config.toml
n_layer = 9
d_model = 512
n_head = 12
n_kv_head = 12
head_dim = 64
d_mlp = 2048
vocab_size = 11226
activation = "tanh_gelu"
norm = "layernorm"
norm_place = "pre"
norm_eps = 1e-05
positions = "learned"
qk_norm = false
attn_scale = 0.125
bias = "all"
tie_embeddings = true
parallel_block = false
init = "normal"
init_std_qkv = 0.0287
init_std_o = 0.0356
init_std_up = 0.041
init_std_down = 0.041
optimizer = "soap_variant"
lr = 0.0162
lr_mult_qkv = 0.4
lr_head = 0.00683
grad_clip = 0.5
warmup_steps = 200
schedule = "wsd"
decay_fraction = 1.0
decay_shape = "sqrt"
final_lr_fraction = 0.0
batch_tokens = 262144
seq_len = 1024
doc_mask = true
z_loss = 1e-05
train_tokens = 877900000
steps = 3349
dataset = "wikipedia_en"
Each number is 500 + 40 x the weight over its row's rms, rounded and kept within 0 to 999. Layers, rows and columns count from 0. Numbers have three digits each. The size before them is the row's rms in percent of the matrix's.

# down: layer 2 MLP down (transposed), 2048x512, rms 0.041, rows 1971-2017, columns 0-63
# up: layer 2 MLP up, 2048x512, rms 0.041, rows 1972-2017, columns 0-63
down1971 105:460540519420530540493487471505501553491405483496508491506471543475450465506461476497475601494462398495503463471507512502529488494562471550543510501499460608511509493483496464493549463511533435
up1972 093:435466416475545516486603505498491436507625508514521553474548548502489477484485491463432509492515487502548459441575544457506512482514451463514530545516498532471513444497517491468468494509474539
down1972 098:512515558514467541473435465424477498454502574506473530490539464474514478523511549508504492450538514530497488448573439549507482563483461505503473599536503528579538514455468466555500520515508489
up1973 096:422509461551484532492532572470532469480541453480565497532471564506536436543474548519513487521570536475526536496452474527507573504491534508528437496474498554454474537530541533507508461473543473
down1973 100:493485540529572486443471483438492532518458554536480588561512497547465529439568529539537485524563442398556485525507417500568539443579495524487424438471461480438446508493467456535460527536478524
up1974 095:460537519550544519489463496548521557549495498423582492569502499550489427497434474539422417451620507475458446502460519496489511534502494530547442478530481504498542496486518467475538474490560514
down1974 095:530455417501434491427548480495482473450546536461436530517480447417471464495509566498498506477494519527486541495475590534484407464422454495436534495452564531509488498500495524524463513504542393
up1975 089:507445509558525505461495449478400505517486460515455496528470489498581502504480481534475537474506585553454507526382557520492489410478494486498506458490544528527464524477500483490554426497432447
down1975 093:456493518510475542497513540450532480480541575520462507465486561455516466481449549438502421485511463502515543518526494497479493431484489497528516476500445439439523505472453518429527545536520450
up1976 094:482442451557495512637484452513472422455573509477443511531424494531506496502487534446532492475506593549460466478507519432499514459515465519479522555522505534537553448524556452520498433524466473
down1976 092:520492579483434522386499527534510522516460482484492504454505503503462523502575487569443515489519481465557485556523515516510509504539479508588494479452472549539463501534431496488519586493513480
up1977 101:517515425493536444536489560554504452545566497526610553465540506478499525502514515463499461497480505462505469491537506493522485496533521476430501534513496481524528436596477528574543477523510484
down1977 103:520497527448475445496540479518525467519477514468481444448531559608452486495423522490485477475446510562543535449507561501533464479451519515535455617441477479504497493449525485484468451449459505
up1978 095:534530483579432487497407453489457478538530505484519480503527393502478470517526493498566462506471522473532558444492442557592502577430537459461455500547470464547561520619360609463537538570494430
down1978 095:508502534407484505450521511536550491544430537532454526435591561449517476472498480524421545465530481483502532474500562454492512477518521503519563421498463556441493465473539411492401531490496498
up1979 088:479536484484554502525440545538555593501443557492510473415441422499557528468489507458564491488487539439474512542514543537503466496441494450535491472511469485487524429497465491475516486480478475
down1979 095:585557567570545439420491415452472400464515480510577525516445559493462528540466533519416453513504440489521467537493464496503517589483464444460544514512558499520497517467522569563507551461426467
up1980 094:514527507475462484492550559519425468556443507470587471493489576488446446452552524507546495605448592517539476538422523430483488494511484468417531425505574508526490525464422492503551494584439497
down1980 100:553448484500519463460431572489533455579513460459484502552566485500499504516497509521455584360480458552532542485579506579449546502461569479571629558469474446556480503486477533484587485521473542
up1981 092:510520487472537596448518544533553460502524489476492538480426490527470496571471500489448436488539581548516532471510456476501417536474540529414545562455514502458498477454509476516514527501476474
down1981 097:493554463477485380528450516490511530550439468562528532548550537434477562424528459492450551534534519446421468489437552490521609521527486487479499475504528536457509518502485565435476516511484477
up1982 105:490481516515483494513519484512436532480539474412535531475528466508459539515464484525491502504443469497508474579479533498491511496607458464576545472488479523483461536404476498503480557453487545
down1982 101:458492503497524525521576539469535535498486471517516544495440606471572474532449539532497546510512519488523479526544504560465458500580483513475492450467476489493572512534506519477503481490510538
up1983 109:524553544527489547541524549460471530458510487531516542567443488509478546527542427443414478537524479570485462517520451475502473497519517476514500528490491561487546505482536454434508429455533469
down1983 104:497465488577527482508556548452485500479508529513527535437533604465497481443463488517492445481466474416514505481551500539497496529490502558538479440430470527499462522547546437545541565458398554
up1984 099:478506459542504454345513469472508410580465391445452399467580468543504475488484532455443468566499526502457535487496502519475503520441564501439507562487488441503516444456493566485510500505488472
down1984 108:462457485431509513503467506431472444487510471470463481559470363498601449545478522500521563454511512502477492523465506566501462519496516524524469540475506504473441495474479447477508476515505488
up1985 089:412522525529485535522518503594540509518486483465448487508512432457542529482469566493494481523489461489472505488466538615510441576492477587524499469507511531505500468579535481447511516525604535
down1985 096:633538471480441481504508499507560434536483513479486618501543470566518555517520438466452511498505517480529519549482440473491555478546498541483469522538453503444488514444489531435479563508495475
up1986 099:504583482539437441453421447513480476491493510500506482500446493501537510447517501503491576573533493475517461448435480478475508415468464521466428546491415450486500485517505440552528527454510512
down1986 094:467566607502519516535546521560544540514491453480528468493511475496509527576439444545562451472504502574531564509555499516511514486456486472531626528493600475528517562553482486467435509506524536
up1987 090:477516605445503569463528424437523472478520436440482454515489449444555498553512459492457514540478620531505548440514460509513526495525499496577496471476488479512505428469506548462563453501537526
down1987 098:524434566523526533517459504501479497463586506514465488521535486402467557460481491477473535494500538483493507515505473526454431406528482546437469518493455500498410539431480517501472528503506509
up1988 104:416461489557498510493514461449461450454494435538481466434452456482526545502513465503507543477505474571511439533526476514553524467522504492474495499445433488508534478521510525516510466434511512
down1988 095:482565436503500496458543528496460541520555452532500549523493612525561504526526480529489412591544580525528511435486474524546483438564473470481506515522562534480449521475469492494542569546533468
up1989 101:503535517548515438555534453504462500461456492512444540616507539503439448503489452510503455449576468549459503535444506540504474529528553558481459485538493568540511517437512526479499568569493477
down1989 100:499487424493481521499453462543461475554493508506513529523515448528528511462496493529564508473458520468516551496503461442514376535534496480442556496526461467457386548543441479517498499503487496
up1990 102:543466481478479568539440502439446546483519413487496556505486474505549488500445475495525489526472477451482512528611420486503478411433489510449546524474486456472443579546539526495451460479496504
down1990 105:505553435488452506460580503503491517540509464544457528538488484532585462527544536571471515543514510464532508554499404497555516478518564498425533510458463507487510537446516546551493439481472458
up1991 095:518499560472500496553496520503455490479532514500477591430557483562467501449520541518525409533444393542520544409466512490578525525449460504516532467517497527497517489498526476486522598548520550
down1991 094:594513433507508528433529478459437484510506479510484460527512572499531559522469495436506503485526477471538518533511527558481429455511524488457495462459489435534565533493496490484467502538547425
up1992 103:521469508590477436489500535550515480491573521489542516520496524507493482484518435540460473560517493463515473519536450516520510529451585492480450483430450534603505516479554401544605499496457489
down1992 100:403465517501455470503459538480514546581461497514545544464440487534532522512522445462492512506528487495517496565511503465428437515468446510545517529548492510404498441482487535449539508498545479
up1993 102:526493510565538478516503447546402545540539501519540511514467550524482537556521490563531499427574499407533548454548481473544439482482467493446470440559370469548491440507548516514504481485472521
down1993 088:483550490418510496464547516572528403487494484479437513590451493441526474496435543484493511542422454521462581501407524577389496471481547526556463578458520485415561478493466468501495539540540433
up1994 090:461534489532535513481492584575507517539484477495480568472508525510517586554517547431447502489491479502455493474531503505411550524479554557535534470522475530506493514517550497533460445550448465
down1994 095:485551534490458484511484514473516434506547449453545458436442465492538424442490516473499462495432540462494490534496479484515470526447517431452539468453448417470463547482538506459429566508510533
up1995 112:505508475536367482498568471450465501508423558552474499483534463484546473493520479440513503515513517532500463484416498446517466530454508516475551516546497486508478502560471571477550564470514482
down1995 104:474532460494470489474469524494496494567534547550511516442489467430442499550514496493476543519482457467519459529514451433510532445473473520570527563469461494509534537509504549484539474487528485
up1996 097:430521517544486502486472460535525475486478470527464507465539475530497530454568542471539499511467542496537561560526471542487503513538526516448519459569464435511492483475473441513456505457489478
down1996 094:481503530457450525501463482534489490479559455575477472510497488546535485482496511487484518524490563488518559474418512514465574489477550573492499563480497539493518469515552508485529488494494447
up1997 098:450524506514443540472539531440450465486519509529548499514480521535450424513513413485503520554536393526422420521507518535541547461510537495479514555489427462493489553425460496498531439490531528
down1997 096:627449501492466476520497537501495463453536426520496481537501495503474539479505486536455555546491464579505589511471586511507493566494494443511494514482522441420546426434517516516533520436441441
up1998 088:531444530439525456556497466485561500529467488479474426428413554499563517512516524564487475450476452571497496456509500512510538570498507416492480517488535435515438502423508504516541441466457510
down1998 101:516498457497495511512472524534490520470519520521531491585559565489530540479537445490527590466521513481456460526493520489506521461501503500500426529484541598503495449551451577513495490493539500
up1999 101:572482460438555530503510495548487422486490504539488526475478542498495484508506471522543548513478452463502526431450503459500477425564486461566530475521482551480518529453519464417514546495553509
down1999 101:470562488521487493514480502480551531484507466533502504510511500536474514496502467505516379519483479504552496503517513510479503515469459544497474494452466520457383471440500494535535558467510418
up2000 096:505420549460467522543484492494529442585528518550524482560562466530536526524493486490469441451466495531458444495430467496512553533497491422496491499485574455532515526552509531423500535502524532
down2000 104:419444488456467420544484467569480463443405490432508499523477543502522550500489514508481438611440558563560513498426520560448512432503509476556512505493447588505436465504395523628527449528491586
up2001 108:462541480548473520530396570471548460483443437448447509493517479468450526424539552521525460515505436531528441586467558461519522517473492470467439554460485520477537527427457473528498484474480478
down2001 096:504421456525478458490542499514522451507486472522539505410489515549459446573461449558478562472469588495575469452543454552490480478538502443487471442445548411534567542576584534444476542507500567
up2002 095:513521499503465523484450477517479514529507487499554437511529439461509543515502506487450518479466498473567520459564462543559539455505503455461494486494527503562446504512513453525550560475531521
down2002 094:503493517571480508548596431484520550479509482458476535514480471476497480522484518468546542505502448468433491522470573540499501470491419500476556488511482547467517459479508527499556494554471533
up2003 097:485512509552534502526550495465506459598519531531548490522524462530478498556542453450549470511557468437569573527479463490440485449506543458518490506529482473501449516502500499552495398440526520
down2003 091:492542434513510520432470544513500582462565438495470492476447561497483502453418568464411492490430513554422502507468593513515453518457494527540435492412562471545525470526523519523526573541444514
up2004 098:507448510517450526521446573491402543548498502474473506453518472496497472460498514494457431502539451512499514536507453486461382575483551471480498450547502547560499565467524532506561520508595511
down2004 092:499534524470548503497456508497569438484467439543470449453518466534545465560445468533543548444547449498530494463542435472451494527487500472517483532486492480509474484465574513457435491518405510
up2005 091:490477487488520486528515468463429461501520525464554577604534420514460514554492415460500430516562523450544588447524503449446535453530399530526497456489411512501516510542503525469603583471495423
down2005 097:480511553499557443510479481534500567572480515500547433455546498492521487514502547515461516534430472542459497493483472494520493526520551418506567551481499508565564533534482450515496452573541514
up2006 095:479507483463534566487479495539407524540475551489452543497483553521461521455505474515478478509529516495511531541535485466481584574514455459509514462561498453516542455544492513444558437546499567
down2006 094:512476478549452498594511526451576468485496491457512467506503481464485549535573477519532508528488545510518483497489540536519559449527517610533529453395507536540425535491476562574454510403525477
up2007 093:529572531534441497521521418447487442529538487438505535473495483529535479508493430548519531486471558408490448476439553525522463484557499521477523450521482500430477487460501501448472463478478544
down2007 103:504457519432524521513461470523476538565490554523477523458508472479452478496465500479495515524529478538533474435508487544549519466472462462531504524507487515517561559480567484543474473477538532
up2008 090:494470504513514456509539502498504580521535515477543520469520468477499447562604545466524566561488508459482474536516458486465533529548554415511456500522523568553588480482538508482478462536526497
down2008 092:455525527479512507531424434473540413507485504550500428514476521448544501464478426552508479499510499480489532542525475461549493535557535612493553526559491510464541450510462531457564494481491488
up2009 094:471480461491415457543524564499472559486501466567532511454528502492543472438584466565545530494521507451477494523473514494469447458425499463553498467542498551491448487517524470460527497438454530
down2009 099:524497542426568552455488506509531429508504528545504474487472489464476514524531531560484449539526500483474539465522394437507472571521536458550472496412580512563528429533478515460472495615467475
up2010 112:445518484527478538471463551497503564554435461525531484457561432475459485502522502574513471462496498507502501525479467533568424500516470480509528482455513517477525515525549528470503549362484563
down2010 108:448462506510492481513458515463513531422503485497485511504514567511493544517451490490536558510501567499477469519489472512451450396486498508470478535511515523548526514480511524483532569470470467
up2011 089:471512499526499433507465484531497525501517488522526522514525505465569541590516495492473473479449465472510485469563498476557560507502498546499441510494481550480595526529509502435477512469512523
down2011 095:473467494508463474418439480526509532560433500457460368450582494517468594426501533526458473531472369580466546525533502483519479453474458444547513497526459479502525545543530479485467456570474505
up2012 091:505498472499531510589491423497458434490585460516549568506533434515547473547496502509534511514467435480503457504494531522496518521464515498510491467436484448528513465535467471476460514575421512
down2012 091:480482488518544534543543583483540486560421499446502490472428511523467487452506569564531522515522542465450481496552543501502514508505556525549483506578502498488576470486516504522450515506514528
up2013 097:587465463520582540521506494506494519519483487532534481588523483530497537475481491481537461513519433494498455451533417531548431400537515434466473490504507536473467525564481504533526523504503515
down2013 098:431544525498474493464486540452496532449475534503528468556540458428528498497537512512478484512488550545467492458507543510524444515507504480495529518481487440543545415466522527472491465505541531
up2014 113:461508509462476495513450451460512604521515580477554481463557534561529524451530483423508471485462553438565533508467449540501495559439521520476488539540406562437521500503518564493459442507493471
down2014 099:463515478514541482459482469471440486487504528479442567492411449479545507409478493523541497549455523501456569452476599539503442438502498485493490523505516380543467460508518565464494582439553474
up2015 091:485514430438515493481476560469541465480597574452487497486470424498517445493446511494461481446540526492374461526544581483445410494502456545500494531560519544516440483540526521490521522424499458
down2015 088:481463577534492490533540495508470537501449573514459531507516500485526539508538508552514519590443456501557443511440487438633553506547488517501483567450483459552571530503546445468463512539524513
up2016 089:559462474464529436389467560451557496526465496464510415492512480487515464514510515493501521554518596506463465493537531530467504477601554447496571477508613502521577419598500503464448493453556504
down2016 097:538415512548518527512465454465449497479469560495557548477520466459518415506483553501504528552439533449526508553473527425552440540493451493532426473493536534408502584548465454536486515496422532
up2017 104:510490524508490429527414532453488464536489526562540449512544410499456548502464464484524530582540502499454568459524491475461436493518460548457526445489481501473472532471521522520430489509446529
down2017 101:513540506520526499473509494521432570536495479417442495481518504451496461568499517480524496487513470556489557431508572466460506495463490542536431510499501491484503571500476503571503519474493536